config = dict(
    n_kv_head=2,
    head_dim=64,
    activation='swiglu',
    norm='rmsnorm',
    norm_place='pre',
    decay_fraction=0.764,
    seq_len=384,
)
Each number is 50 + 12 x the weight over the matrix's rms, rounded and kept within 0 to 99. Layers, rows and columns count from 0.

# layer 5 attention value, 128x128, rms 0.174, rows 36-63, columns 0-63
54 53 49 57 38 66 47 41 68 34 39 66 47 55 67 64 32 51 42 48 35 65 44 60 58 38 44 39 47 61 51 12 36 60 53 35 53 50 57 42 70 59 63 58 64 36 70 56 38 48 74 57 44 37 54 42 50 50 41 45 57 42 58 43
44 60 61 40 56 53 51 65 44 50 49 41 65 59 54 48 38 60 62 49 48 53 55 40 55 62 43 48 37 46 48 46 69 65 51 62 52 43 41 55 65 39 52 57 45 43 55 73 66 54 38 42 39 51 25 40 67 70 45 49 66 55 63 50
39 57 38 46 46 62 48 59 44 53 68 40 41 49 56 43 30 39 61 56 55 69 49 46 58 41 55 59 40 45 35 44 61 34 51 41 67 53 56 41 51 50 50 53 47 79 51 37 60 53 38 39 40 65 40 60 33 49 51 56 55 56 49 53
63 59 47 41 55 48 42 52 44 52 40 48 45 41 64 34 30 59 27 59 58 67 30 60 45 53 39 67 49 43 56 52 51 48 52 35 46 54 50 40 49 47 36 51 39 64 40 49 43 37 63 54 66 59 26 31 51 57 49 44 46 63 45 48
67 68 44 61 61 36 65 64 54 54 72 47 50 38 53 61 43 46 53 43 53 57 52 51 37 63 46 34 18 40 35 23 40 59 23 57 40 36 66 47 67 61 58 53 66 56 52 45 62 49 41 55 41 48 47 53 53 48 51 36 71 50 26 45
40 49 41 41 38 56 47 32 46 58 48 38 56 50 54 43 46 49 56 52 44 28 54 44 32 61 36 52 41 58 60 47 52 54 51 48 70 56 23 48 41 48 56 66 38 47 58 53 59 60 60 52 51 42 52 59 50 48 41 69 51 42 38 50
69 66 52 55 50 66 25 36 49 70 58 37 36 49 28 48 31 56 64 42 34 64 56 80 45 50 39 36 40 49 55 63 47 40 60 58 59 51 67 48 42 45 51 43 39 44 47 66 35 48 45 48 57 63 51 36 50 47 34 62 38 64 48 60
59 41 75 47 59 75 49 59 41 48 35 39 50 51 51 77 31 34 76 46 50 39 52 54 26 41 62 62 57 36 55 31 75 54 42 39 48 54 62 40 30 27 23 72 51 57 54 61 38 50 57 36 57 48 31 53 51 64 58 45 59 37 56 58
45 44 56 67 40 32 64 51 55 49 35 45 43 56 45 55 48 52 41 49 62 27 39 57 64 41 41 72 34 60 54 32 43 57 43 49 52 27 43 65 42 45 45 63 61 63 68 40 51 47 57 32 43 40 34 52 38 83 41 38 36 52 52 49
46 52 54 50 43 43 57 41 36 60 57 60 64 56 57 47 50 53 30 62 55 53 60 38 45 33 43 65 52 50 52 46 20 57 66 60 34 56 38 47 49 71 49 60 53 54 59 46 80 51 47 60 61 22 43 59 35 42 46 45 10 38 54 33
56 56 66 61 36 52 53 34 63 57 50 59 30 64 45 29 45 45 47 64 56 62 65 49 59 54 42 51 59 59 40 48 28 50 52 34 30 59 76 45 58 62 49 47 54 57 37 37 42 54 53 50 44 62 45 72 51 42 49 41 57 69 61 23
41 65 48 62 54 53 38 47 46 54 57 55 68 58 37 74 47 58 37 60 56 45 39 43 48 61 31 59 47 62 59 47 49 45 44 55 38 40 26 56 13 64 70 64 44 69 49 48 52 44 75 65 27 48 50 50 33 62 64 62 43 41 53 26
40 46 50 46 59 50 43 49 49 54 53 50 51 50 38 41 41 57 45 46 38 23 54 33 56 56 60 50 67 69 45 59 61 71 50 32 47 30 63 48 49 50 59 46 44 53 48 23 55 33 76 20 53 45 37 49 53 49 59 21 51 37 56 59
50 58 60 45 58 22 47 46 53 37 68 48 47 59 55 37 51 47 66 62 54 37 56 56 42 58 45 31 40 58 62 60 48 45 59 55 41 51 20 60 61 66 38 66 60 42 45 29 59 58 56 67 47 46 39 52 27 31 51 40 37 59 41 45
42 55 45 60 43 31 39 74 46 48 60 50 51 58 52 40 64 33 51 63 31 62 46 41 74 44 40 40 51 43 86 53 38 47 43 57 50 53 55 57 62 46 53 39 57 64 50 37 53 44 39 65 61 44 48 38 44 43 58 44 36 50 50 42
58 37 46 47 48 47 42 40 00 58 58 45 33 49 44 36 65 45 67 63 42 42 48 34 78 44 77 36 40 33 46 39 44 46 42 60 35 67 55 40 22 56 54 48 58 47 73 46 51 45 36 38 43 67 52 58 90 29 59 49 37 50 78 50
64 63 45 50 35 52 48 34 55 19 66 56 69 73 44 58 49 42 35 47 83 58 48 41 52 38 46 44 51 54 68 41 56 50 49 51 57 42 39 44 54 49 43 55 56 52 58 48 54 65 59 46 45 28 60 57 66 47 57 15 33 54 52 42
55 56 49 62 59 53 52 43 50 47 66 81 62 47 55 47 55 68 56 42 53 53 36 56 46 33 56 38 42 27 42 72 42 41 41 51 44 36 28 58 62 56 57 58 45 41 46 49 51 58 37 41 60 51 46 83 57 28 58 64 48 37 47 48
73 42 51 38 51 46 46 67 56 65 46 60 55 51 53 47 61 67 51 49 55 61 41 55 40 48 62 57 43 64 41 43 46 65 46 44 40 64 61 53 67 53 43 43 65 75 64 32 46 44 45 53 55 56 61 60 37 48 56 43 45 50 53 63
46 36 44 61 61 67 46 50 54 40 47 45 53 39 39 69 51 70 48 51 46 54 37 68 58 32 62 43 58 75 51 32 33 51 61 55 43 48 50 48 34 66 38 53 42 46 66 53 25 49 44 86 39 69 54 46 53 45 55 55 61 55 66 76
46 64 33 57 45 57 38 72 52 45 47 51 52 54 47 56 65 44 50 62 54 69 41 29 44 24 46 55 48 42 54 44 41 66 66 52 43 45 61 75 48 32 76 34 56 38 49 57 46 48 35 35 69 61 43 49 41 24 44 66 44 54 47 62
47 63 36 39 33 39 47 48 33 46 34 59 69 56 37 52 64 63 63 45 52 56 59 49 36 49 70 43 42 64 64 32 51 38 63 40 48 29 40 45 33 50 44 31 48 57 42 53 55 48 54 62 55 65 66 67 50 64 41 49 52 39 39 43
38 52 60 34 56 47 48 65 57 36 47 44 65 76 48 44 67 39 42 75 31 74 36 68 62 43 44 52 39 32 39 40 45 40 41 50 41 62 56 51 39 62 43 59 48 45 49 51 45 43 50 36 58 66 54 45 33 51 57 52 66 44 49 47
65 52 52 40 44 42 48 40 59 46 45 56 46 51 41 40 50 50 40 61 48 58 51 48 65 27 52 56 48 51 48 42 47 48 45 38 59 67 51 48 62 43 46 32 59 39 47 57 44 49 42 36 56 38 46 39 42 62 47 70 65 69 47 48
87 58 51 56 46 63 49 31 67 44 66 56 43 36 57 44 39 42 51 31 32 49 53 73 29 60 47 37 47 46 41 43 49 31 57 62 64 38 56 51 59 62 52 62 59 58 66 36 61 43 54 63 53 74 69 49 55 41 51 65 38 45 43 30
67 51 26 40 42 59 60 41 62 58 37 47 49 67 76 53 54 48 22 64 69 46 53 31 53 47 44 55 63 39 46 54 39 35 65 61 51 34 43 73 50 49 54 56 59 42 53 46 54 45 52 70 68 32 49 34 46 47 58 54 49 54 57 71
45 46 42 43 47 56 46 58 69 50 68 47 40 44 47 67 43 61 48 34 45 63 69 50 55 54 44 47 31 51 47 64 42 51 60 47 50 51 43 39 65 57 39 37 40 41 50 63 48 56 41 52 65 52 58 53 49 36 57 68 50 45 57 70
26 64 50 49 53 35 51 53 35 56 49 59 68 59 56 45 55 53 42 31 41 35 65 69 38 68 77 61 42 42 53 34 62 40 51 53 38 48 43 37 45 45 57 43 32 67 60 60 33 48 44 38 52 47 57 35 55 54 29 31 61 47 58 56
# layer 5 attention output (transposed), 128x128, rms 0.101, rows 36-63, columns 0-63
55 48 51 64 64 34 46 61 47 45 54 56 46 58 67 51 61 54 59 36 43 59 56 36 57 43 57 50 42 64 36 66 48 36 18 42 46 67 40 58 70 67 37 59 52 37 55 47 46 42 49 43 63 50 51 46 42 53 61 34 34 48 60 52
48 56 55 39 39 38 53 54 35 49 42 47 50 62 50 56 69 45 58 42 51 33 43 62 53 43 48 58 54 39 65 41 43 67 44 35 66 57 37 36 43 57 67 78 38 45 48 53 45 49 57 63 39 57 64 62 23 58 42 60 52 35 46 56
59 43 38 38 59 70 45 63 58 48 51 51 65 36 39 70 57 64 42 59 49 58 66 35 69 37 51 70 64 54 55 43 36 59 42 56 50 51 52 40 59 47 64 50 45 72 61 44 35 58 33 54 60 46 29 72 63 43 66 47 45 53 40 49
54 50 48 56 50 61 52 34 37 54 72 64 71 49 46 69 72 43 50 55 51 50 58 38 47 46 49 45 78 56 47 59 59 47 36 62 43 59 60 56 66 50 47 55 48 54 44 34 49 66 50 67 45 52 58 29 52 48 69 65 53 62 29 36
59 40 67 54 44 50 49 74 55 49 37 56 54 51 51 36 64 49 46 54 33 63 45 68 45 59 50 43 46 46 51 46 59 59 36 54 42 45 45 47 64 52 61 66 66 87 50 48 23 53 48 78 49 68 62 55 48 50 56 68 50 54 43 45
37 52 57 45 44 50 34 43 54 45 49 62 43 62 58 59 49 35 46 61 42 61 51 62 62 66 38 52 55 48 38 63 49 37 67 37 46 44 48 26 60 52 48 46 55 44 44 56 48 43 44 52 52 49 51 63 57 43 44 37 38 54 59 50
34 48 63 47 62 47 53 48 36 50 48 49 61 41 48 48 62 65 42 40 39 42 62 59 60 73 44 44 46 52 39 49 41 45 59 40 67 62 54 56 61 49 39 50 32 42 61 40 63 52 54 65 29 53 69 65 42 39 75 54 40 35 45 46
59 62 31 59 43 42 31 61 42 43 60 20 35 57 71 60 47 48 45 43 61 38 42 42 38 58 40 54 83 49 52 38 36 47 58 38 67 40 58 44 30 52 38 51 37 58 36 39 50 65 45 43 37 51 51 34 51 50 59 44 32 64 38 66
51 52 63 47 42 60 64 45 40 35 58 49 58 47 60 42 58 46 38 39 47 63 35 37 54 48 69 68 59 37 70 41 44 57 50 33 27 62 56 36 49 68 59 56 53 37 46 61 41 37 74 44 28 51 39 46 62 35 74 37 48 42 47 72
45 43 62 44 56 67 53 39 57 60 29 53 32 60 43 65 38 50 56 71 63 55 49 48 36 48 36 38 68 62 69 63 38 39 26 63 55 63 51 47 50 81 65 48 24 57 54 53 63 29 55 64 72 33 40 33 46 65 37 52 48 63 61 59
34 60 74 32 36 77 64 58 73 47 51 28 79 52 55 40 58 51 57 65 41 56 47 35 55 49 49 63 54 64 44 33 58 40 26 69 42 36 33 60 51 57 43 48 42 52 37 61 44 57 39 48 53 55 36 72 49 42 45 49 46 39 53 65
55 53 54 23 48 22 60 32 68 50 61 59 54 50 38 73 65 21 59 44 56 57 38 41 51 62 54 56 47 43 49 43 57 45 74 62 57 49 54 31 53 54 45 38 49 30 38 26 46 53 53 68 73 43 48 49 51 44 19 58 56 59 40 60
45 42 48 63 53 39 53 77 46 36 70 52 57 46 69 48 34 39 65 54 63 80 44 56 43 28 40 57 60 59 46 46 44 61 54 58 36 54 43 50 60 59 50 44 52 59 54 44 54 67 54 48 60 39 43 51 49 32 37 44 44 45 28 32
40 52 76 51 78 71 55 48 61 51 25 61 42 48 41 71 36 41 36 37 60 35 82 36 49 53 39 27 49 58 65 55 31 52 36 46 44 47 46 51 58 44 42 47 50 57 44 52 36 51 49 34 58 45 59 56 39 65 55 54 62 50 59 45
51 38 49 46 53 60 45 41 62 65 21 65 41 62 42 68 44 47 44 47 58 46 63 46 55 47 51 55 37 48 36 44 85 49 42 54 33 61 53 61 40 47 76 53 37 49 58 48 48 42 54 58 42 42 70 47 35 45 53 40 51 51 48 39
26 71 53 78 36 60 67 64 39 61 38 59 34 43 37 32 39 58 48 33 54 46 40 52 66 43 57 69 39 50 55 37 59 74 47 56 59 60 44 33 70 53 62 62 55 59 52 56 62 60 41 57 65 34 41 74 41 24 66 49 48 61 27 47
55 54 83 56 62 28 40 50 46 65 41 56 45 38 32 40 50 25 65 44 45 55 52 72 54 28 50 43 75 41 75 32 67 35 59 41 34 45 43 50 45 56 51 42 47 49 15 64 64 55 63 47 68 55 54 50 55 39 47 65 58 47 63 53
70 40 56 84 71 46 65 17 68 47 40 56 40 75 26 41 49 31 56 62 37 51 39 63 34 50 33 39 49 61 47 50 48 41 45 66 60 53 56 70 55 52 62 58 59 59 24 63 55 50 52 59 55 42 58 72 25 69 73 59 64 52 62 46
67 50 59 34 59 45 68 52 39 51 46 25 61 54 28 32 67 64 67 54 51 50 54 65 59 54 43 53 54 37 40 55 62 81 26 51 33 53 59 54 52 42 48 51 32 37 57 57 40 37 60 50 45 52 42 56 65 52 49 38 37 63 59 33
53 57 40 53 59 46 39 41 37 62 46 50 51 54 47 41 55 59 62 48 33 50 65 54 49 53 37 62 17 44 43 39 71 45 54 31 55 59 54 68 26 39 50 47 35 52 50 48 45 53 46 58 58 42 35 37 69 52 37 40 54 48 29 34
71 54 48 35 49 36 25 24 47 51 49 39 44 47 54 48 61 85 54 32 43 53 58 49 69 48 52 55 48 64 57 37 57 49 59 56 39 47 37 64 54 45 56 58 43 53 50 36 61 34 38 41 46 70 65 53 40 55 69 43 56 71 54 60
34 34 76 42 54 51 40 45 54 39 76 31 30 41 43 72 40 53 51 34 63 63 44 44 63 67 57 66 51 34 41 34 54 65 66 28 41 48 42 46 60 42 50 43 57 51 55 55 50 45 40 43 33 49 44 55 61 50 22 50 66 62 60 45
44 64 54 51 77 70 58 40 62 31 58 47 61 56 62 60 67 70 51 55 68 43 48 48 60 52 41 77 48 63 49 44 48 77 40 70 66 55 52 59 44 49 61 40 48 38 52 61 47 36 55 47 27 53 60 48 50 45 50 57 59 75 60 54
47 46 47 79 52 60 57 37 45 37 66 50 43 56 34 44 47 43 42 64 43 57 59 48 61 47 53 73 35 59 46 38 81 40 39 46 45 46 39 42 47 62 43 39 47 40 44 55 43 45 50 52 50 66 50 62 48 58 63 37 52 54 54 67
27 19 38 40 51 59 64 40 63 58 53 66 50 33 48 36 53 44 51 58 36 54 45 64 44 74 37 68 43 49 48 43 49 45 36 66 59 43 47 39 45 37 20 40 69 37 52 53 42 35 39 54 63 43 48 56 62 59 62 38 47 32 60 44
59 55 53 46 44 48 53 19 51 51 55 71 34 39 44 56 38 50 53 53 50 39 28 45 58 19 36 63 43 67 28 65 38 54 51 59 47 56 39 54 52 49 17 56 47 58 58 40 87 71 43 39 50 26 66 30 56 58 31 47 60 41 55 47
50 56 49 29 68 49 46 49 31 43 60 46 55 47 40 49 60 49 61 44 63 42 52 42 62 64 43 24 75 71 49 66 37 58 54 28 55 41 51 62 47 47 49 60 53 54 63 57 44 49 38 35 57 46 49 56 35 74 58 57 54 28 52 29
39 49 47 46 27 50 38 32 48 69 51 38 56 42 38 83 67 47 49 32 63 53 46 51 54 49 61 41 46 27 77 60 45 74 27 39 29 54 70 45 48 53 44 41 64 42 57 73 54 39 39 57 31 42 33 56 62 39 60 51 21 49 55 43
# layer 5 attention query, 128x128, rms 0.181, rows 64-90, columns 0-63
53 41 44 57 55 49 69 47 56 56 59 50 43 46 61 63 59 62 59 50 46 49 67 58 34 55 34 54 64 33 46 54 57 54 38 51 50 55 52 56 47 49 61 45 51 66 50 37 30 46 57 54 45 63 38 52 60 37 57 57 46 49 59 59
39 43 60 46 69 52 41 53 40 16 53 30 53 52 42 34 35 37 59 52 52 56 33 37 44 47 54 49 54 53 56 54 46 92 17 30 83 33 17 43 36 41 45 54 41 50 61 43 55 60 42 56 71 63 19 53 36 42 41 74 26 30 81 61
56 44 61 54 42 52 52 47 30 31 48 53 34 40 52 55 56 53 58 62 51 53 45 46 43 56 47 32 59 53 52 47 55 65 55 42 54 50 33 57 38 49 56 51 31 59 46 39 35 42 49 51 54 43 24 30 56 44 48 59 23 41 58 61
39 58 54 58 59 61 43 37 53 44 54 37 48 53 55 48 54 40 46 43 36 50 33 39 54 55 54 43 48 54 49 53 46 56 47 38 59 45 27 38 42 54 43 50 41 49 45 54 54 47 45 42 62 42 56 46 35 47 39 49 42 40 43 62
50 49 31 50 39 63 60 57 52 48 36 68 46 46 43 43 53 55 34 53 57 65 64 46 46 62 47 67 46 40 56 53 45 28 53 75 42 64 73 52 61 47 45 41 68 57 55 51 38 57 68 54 36 52 70 54 65 50 52 35 64 58 44 60
45 46 38 59 45 64 50 53 38 50 40 60 66 40 56 63 54 70 54 48 47 66 50 61 36 54 42 57 60 33 59 60 58 41 64 62 52 48 43 55 62 41 52 49 49 58 34 38 52 45 47 55 50 42 52 43 55 57 46 58 42 56 43 47
47 59 54 46 63 35 65 58 31 50 50 51 53 53 63 58 53 54 61 33 48 51 62 45 53 51 44 47 40 61 59 55 54 69 59 52 53 44 50 55 43 47 48 56 37 55 54 47 65 43 51 64 47 42 42 39 55 45 44 63 52 54 51 66
49 53 58 39 62 34 46 46 55 40 56 69 55 61 36 42 48 51 58 44 37 57 48 34 49 61 58 52 50 69 44 42 61 66 14 57 61 47 44 32 40 68 58 46 58 68 59 51 56 46 69 42 42 53 31 59 51 35 39 44 57 34 45 52
80 56 55 32 49 48 39 60 24 71 48 51 39 49 48 35 54 37 65 65 57 48 56 57 50 50 54 64 54 53 65 64 30 42 68 60 44 49 61 47 57 54 51 57 33 47 58 67 66 32 64 56 46 39 53 55 50 25 57 50 53 64 56 65
49 49 43 55 50 28 48 60 56 34 59 61 49 63 32 25 39 58 30 39 25 50 53 42 50 46 42 69 29 56 59 63 60 34 55 41 47 60 60 40 55 52 36 37 75 66 53 46 34 24 61 51 27 34 52 66 56 55 38 60 64 42 37 47
48 59 46 40 56 34 52 32 59 36 67 61 40 67 47 48 54 69 50 37 68 37 45 53 49 62 39 57 67 52 52 59 42 45 54 41 50 31 42 50 42 57 60 50 46 49 56 55 52 28 70 61 25 61 45 55 70 45 51 35 67 68 45 50
50 37 49 67 31 78 42 28 49 58 49 26 55 46 57 76 50 56 47 54 63 47 44 60 49 26 65 30 43 37 62 45 44 35 61 58 57 54 44 48 26 49 58 73 53 44 62 54 50 28 44 37 45 57 47 40 68 63 45 37 28 36 47 47
52 54 33 52 66 40 25 58 50 44 46 53 42 57 42 48 65 32 39 61 52 62 39 61 60 57 58 37 34 45 45 40 47 80 54 48 47 30 56 58 65 59 45 55 37 58 40 42 33 40 29 40 45 73 60 60 60 50 37 40 44 67 39 40
55 45 40 42 42 28 53 31 58 46 37 77 23 60 51 52 59 79 47 40 48 52 70 48 68 42 38 41 36 69 65 30 50 51 71 55 47 51 35 44 55 37 56 37 54 55 49 48 36 34 57 25 42 51 58 55 53 61 29 44 47 60 40 43
49 63 35 62 47 47 59 35 54 49 42 37 56 42 67 52 67 40 46 55 44 27 47 39 36 58 49 55 36 33 37 51 67 55 44 50 43 58 48 38 52 36 87 47 42 70 42 44 55 61 63 38 30 66 55 51 75 49 49 51 67 27 39 51
33 49 46 56 48 70 48 41 34 64 64 50 38 46 49 61 38 24 40 60 35 70 74 41 42 48 64 50 55 48 56 44 92 45 53 69 40 50 58 54 43 68 50 48 64 37 41 47 62 40 58 36 40 65 58 65 62 51 44 36 55 37 50 52
59 58 61 63 51 44 53 53 65 36 54 48 39 64 39 30 53 39 38 53 59 40 38 32 55 53 56 51 44 37 46 37 51 67 51 63 54 52 51 53 39 23 50 60 56 44 34 54 33 43 33 56 60 52 55 43 52 55 58 54 31 33 49 55
52 66 54 77 42 33 37 44 33 38 38 48 35 42 47 44 67 49 45 39 54 45 43 38 53 48 53 54 61 48 44 60 57 56 42 46 50 25 53 68 64 42 47 33 35 39 48 52 33 61 33 43 49 49 61 55 58 48 25 62 36 35 49 52
47 44 35 31 43 67 56 44 44 47 61 57 57 44 54 64 63 30 37 72 49 63 75 70 55 54 73 35 40 39 37 59 63 48 76 69 57 59 39 54 33 55 39 65 55 43 54 46 49 38 58 55 46 45 56 32 64 42 73 43 42 57 43 61
74 43 54 57 46 78 47 54 58 55 51 62 53 47 44 38 56 39 35 54 46 58 56 44 45 54 64 50 65 54 61 42 65 33 50 69 35 35 68 55 42 41 41 73 66 49 61 53 65 33 28 56 58 44 41 55 52 62 80 67 66 42 40 54
88 47 62 42 42 51 70 52 53 56 40 68 22 62 38 62 48 51 46 22 50 33 44 56 45 36 32 41 57 43 46 57 55 52 31 58 61 40 80 41 57 44 58 61 21 45 56 57 43 29 73 52 56 49 45 64 50 45 57 33 36 67 51 42
69 55 42 27 45 62 46 54 47 51 39 37 40 45 43 53 55 52 32 37 69 62 48 55 49 54 52 46 72 39 48 51 57 29 70 48 55 48 51 48 60 32 30 48 76 58 49 73 27 52 32 52 59 50 54 39 37 43 57 39 40 42 58 36
59 54 58 58 72 52 53 46 57 58 46 66 32 44 35 54 51 47 37 52 49 56 51 38 63 58 38 35 54 60 58 52 52 46 44 48 44 45 55 47 51 53 62 76 40 37 69 47 44 51 63 49 57 52 60 38 35 35 29 46 55 40 22 41
63 34 56 66 54 41 35 44 66 44 43 51 26 57 52 63 40 40 54 57 44 44 27 75 27 65 73 44 46 44 34 51 46 56 45 62 42 48 48 68 55 59 53 42 45 63 51 61 50 50 75 45 42 53 73 36 43 27 54 46 54 43 52 34
75 57 45 33 46 57 51 60 40 71 50 48 46 38 48 44 58 47 49 47 56 43 45 30 47 52 54 49 55 69 51 66 51 48 55 47 30 46 71 44 51 49 47 46 51 71 52 46 43 41 28 33 57 61 69 59 59 35 29 51 47 74 42 50
74 54 42 30 53 42 44 43 57 49 52 59 51 60 69 28 20 38 38 63 35 44 46 68 64 58 44 40 39 75 50 49 53 40 42 49 38 54 57 56 48 73 42 40 32 58 34 60 45 49 62 59 36 27 61 53 58 64 50 50 47 43 49 69
67 55 55 41 49 42 50 42 47 56 55 42 26 62 23 52 34 61 44 18 39 55 46 53 39 57 35 40 32 47 28 57 66 51 41 49 51 30 60 29 32 55 57 57 53 48 51 35 61 42 43 29 55 45 57 70 72 45 44 48 25 45 38 52
# layer 5 attention key, 128x128, rms 0.19, rows 64-89, columns 0-63
65 51 48 41 44 52 57 58 49 67 64 63 36 55 54 52 51 49 38 56 38 58 52 66 48 60 58 43 62 58 60 45 61 21 73 53 31 55 63 66 56 50 54 54 58 51 56 80 67 40 43 30 37 47 61 41 62 54 58 24 68 39 60 45
50 50 72 58 51 61 59 51 44 37 54 63 66 48 58 50 68 59 43 43 49 57 52 47 55 52 39 28 36 37 39 54 53 47 66 44 57 45 47 47 50 64 40 58 45 58 40 47 33 33 55 41 53 38 46 54 56 44 57 60 44 46 47 47
53 54 41 52 51 38 55 50 45 58 51 55 47 56 28 43 69 50 44 48 51 56 74 48 58 49 38 55 51 62 56 56 49 52 44 62 34 51 62 42 60 54 46 46 50 54 57 54 40 46 52 47 38 55 48 66 44 43 53 52 66 48 64 56
54 40 57 66 54 45 61 43 34 40 43 44 51 49 64 64 60 43 41 56 59 58 70 45 54 49 51 47 52 49 52 37 45 60 57 58 43 49 42 50 50 47 51 57 38 60 44 31 39 54 46 63 32 46 40 51 48 40 57 48 36 50 60 33
47 68 57 31 72 57 56 51 60 67 64 46 46 63 45 51 42 37 57 24 40 49 38 65 46 34 67 56 53 61 45 54 59 53 38 30 53 54 47 47 66 56 54 49 43 35 46 57 59 55 50 46 54 55 55 46 51 63 42 34 57 63 61 55
51 42 49 38 30 63 53 46 44 42 54 47 39 49 56 51 46 42 46 37 44 24 41 51 52 52 40 50 41 54 53 49 48 50 60 64 45 59 59 38 28 46 51 45 52 53 44 43 51 49 48 60 54 51 51 56 54 59 63 46 48 35 48 40
55 43 46 49 50 49 46 58 41 78 29 39 44 45 76 62 38 33 46 47 59 49 40 51 44 37 43 41 50 39 63 67 46 35 53 51 45 52 55 55 47 33 56 62 47 44 55 38 32 51 52 59 47 46 58 38 58 53 55 41 46 53 46 43
45 49 48 65 62 44 55 58 47 74 28 59 41 43 53 57 55 51 46 47 54 63 67 49 56 62 49 39 43 26 54 40 51 58 72 34 37 59 52 50 50 40 36 81 55 53 48 58 46 50 47 51 40 48 49 48 50 47 43 57 52 41 62 53
55 55 63 54 51 53 57 41 27 42 28 60 58 69 61 62 52 39 56 49 49 32 35 50 39 45 66 37 42 40 53 44 53 48 74 41 31 44 48 74 49 52 47 66 42 57 71 52 62 54 43 57 34 46 64 29 62 64 57 67 30 44 52 49
52 44 59 44 47 45 42 47 46 56 48 35 48 56 50 39 49 44 55 51 52 32 51 43 40 47 46 53 66 55 49 52 49 55 53 44 48 42 60 47 41 54 56 59 47 25 53 57 48 56 50 58 38 45 68 57 40 31 47 44 62 51 42 38
46 62 46 60 62 51 53 64 53 51 64 38 44 37 46 56 58 39 54 46 16 57 57 50 45 58 33 54 65 47 65 62 63 58 42 38 36 44 57 53 70 45 55 54 56 56 60 59 69 54 55 52 52 35 64 72 47 55 47 69 54 39 70 42
50 52 40 53 57 65 67 57 50 29 52 59 62 57 47 31 54 37 63 68 41 33 65 40 50 59 63 68 51 61 60 52 47 44 33 45 48 21 47 59 45 46 50 57 57 55 47 64 53 39 63 47 48 52 36 58 37 55 45 53 38 38 59 48
52 49 66 41 54 54 48 52 42 44 55 42 52 49 51 27 42 63 61 67 35 45 39 39 52 36 31 51 45 54 34 67 45 36 39 61 35 47 61 38 25 55 57 38 39 47 56 69 63 60 68 37 81 53 50 70 42 33 57 63 64 51 51 58
54 46 57 56 51 41 65 61 36 45 41 52 36 47 58 64 31 44 53 51 62 63 53 53 46 56 61 32 44 31 40 39 76 47 70 47 26 64 61 47 37 42 58 49 56 59 68 56 40 40 49 55 43 35 76 41 64 56 57 60 46 51 60 42
40 55 49 45 36 57 30 57 59 38 60 43 46 51 63 64 47 41 53 49 28 62 43 58 51 53 42 49 43 40 46 43 51 60 65 53 46 51 34 58 53 54 37 51 62 54 58 41 61 46 49 44 64 56 69 79 38 57 54 44 50 74 29 41
58 56 37 39 27 59 39 52 47 59 37 56 23 68 39 45 37 47 60 24 34 51 37 49 41 46 66 63 55 51 61 51 59 46 59 49 54 53 44 42 49 63 65 53 35 41 42 47 55 68 31 41 74 75 67 39 52 52 49 69 59 50 48 51
53 45 54 50 68 50 38 46 64 57 50 66 67 72 49 43 40 46 37 61 57 53 63 50 49 44 50 76 53 68 41 59 50 50 68 52 66 63 47 54 60 67 70 39 38 61 59 37 51 54 56 32 64 41 53 57 52 34 52 43 48 85 43 60
44 56 49 42 64 67 65 38 44 60 54 48 42 57 48 53 61 70 58 63 57 69 40 51 56 46 63 60 45 35 56 55 51 57 53 48 37 40 54 78 53 60 27 59 56 49 73 56 38 43 38 45 67 76 38 48 45 40 53 39 25 49 76 49
33 61 65 46 42 56 50 36 57 49 31 68 40 59 51 63 60 53 56 21 60 40 57 46 61 44 63 53 53 52 65 40 37 35 51 44 53 65 46 51 22 46 43 57 66 28 53 38 58 59 41 56 40 49 51 54 65 64 42 47 59 61 28 61
79 47 56 36 45 25 45 50 62 64 67 40 03 42 49 53 45 56 75 46 38 53 39 39 52 60 50 39 44 50 66 40 60 56 60 47 60 66 44 46 45 55 47 38 39 55 46 36 60 45 46 39 56 39 59 55 53 61 47 49 70 48 45 49
55 52 55 28 51 60 41 44 33 34 48 33 68 38 71 49 66 62 60 52 30 52 56 35 49 21 68 71 55 45 62 61 69 42 40 69 31 44 55 29 35 39 33 62 60 46 57 45 80 60 55 47 38 51 63 70 45 45 56 60 49 47 51 55
55 48 38 56 46 53 51 47 45 49 63 46 50 55 56 36 51 69 50 47 60 33 49 32 68 62 55 20 26 38 44 36 67 58 40 59 38 62 47 65 49 54 49 54 43 57 65 31 74 83 43 44 39 71 56 62 57 47 25 45 33 56 41 56
69 37 30 49 40 42 64 58 66 55 36 54 43 43 69 57 75 43 47 52 60 56 46 30 62 38 53 36 57 62 40 38 53 53 66 37 55 44 55 83 47 38 22 51 42 63 38 64 44 42 59 69 66 49 47 60 74 63 63 47 48 47 50 62
76 50 40 58 58 42 33 52 39 40 55 55 58 57 64 60 54 41 78 50 43 54 61 48 54 63 47 56 50 58 61 45 44 29 58 01 39 48 56 52 36 61 37 56 33 47 45 62 54 43 48 66 53 38 42 51 59 39 54 65 40 57 43 48
35 45 52 32 52 60 59 54 58 60 44 39 41 64 47 48 39 62 71 36 41 48 56 36 42 50 28 51 44 55 36 76 68 36 40 65 43 56 54 45 40 54 70 35 33 34 71 55 56 77 44 61 50 66 69 60 42 68 47 50 59 47 43 44
35 69 41 34 55 72 57 39 74 20 37 45 31 62 47 61 38 51 39 51 46 41 63 38 62 40 40 48 62 68 52 55 55 42 68 72 36 37 50 40 50 48 79 49 52 41 50 40 57 50 44 43 40 59 39 58 56 29 58 41 59 49 54 41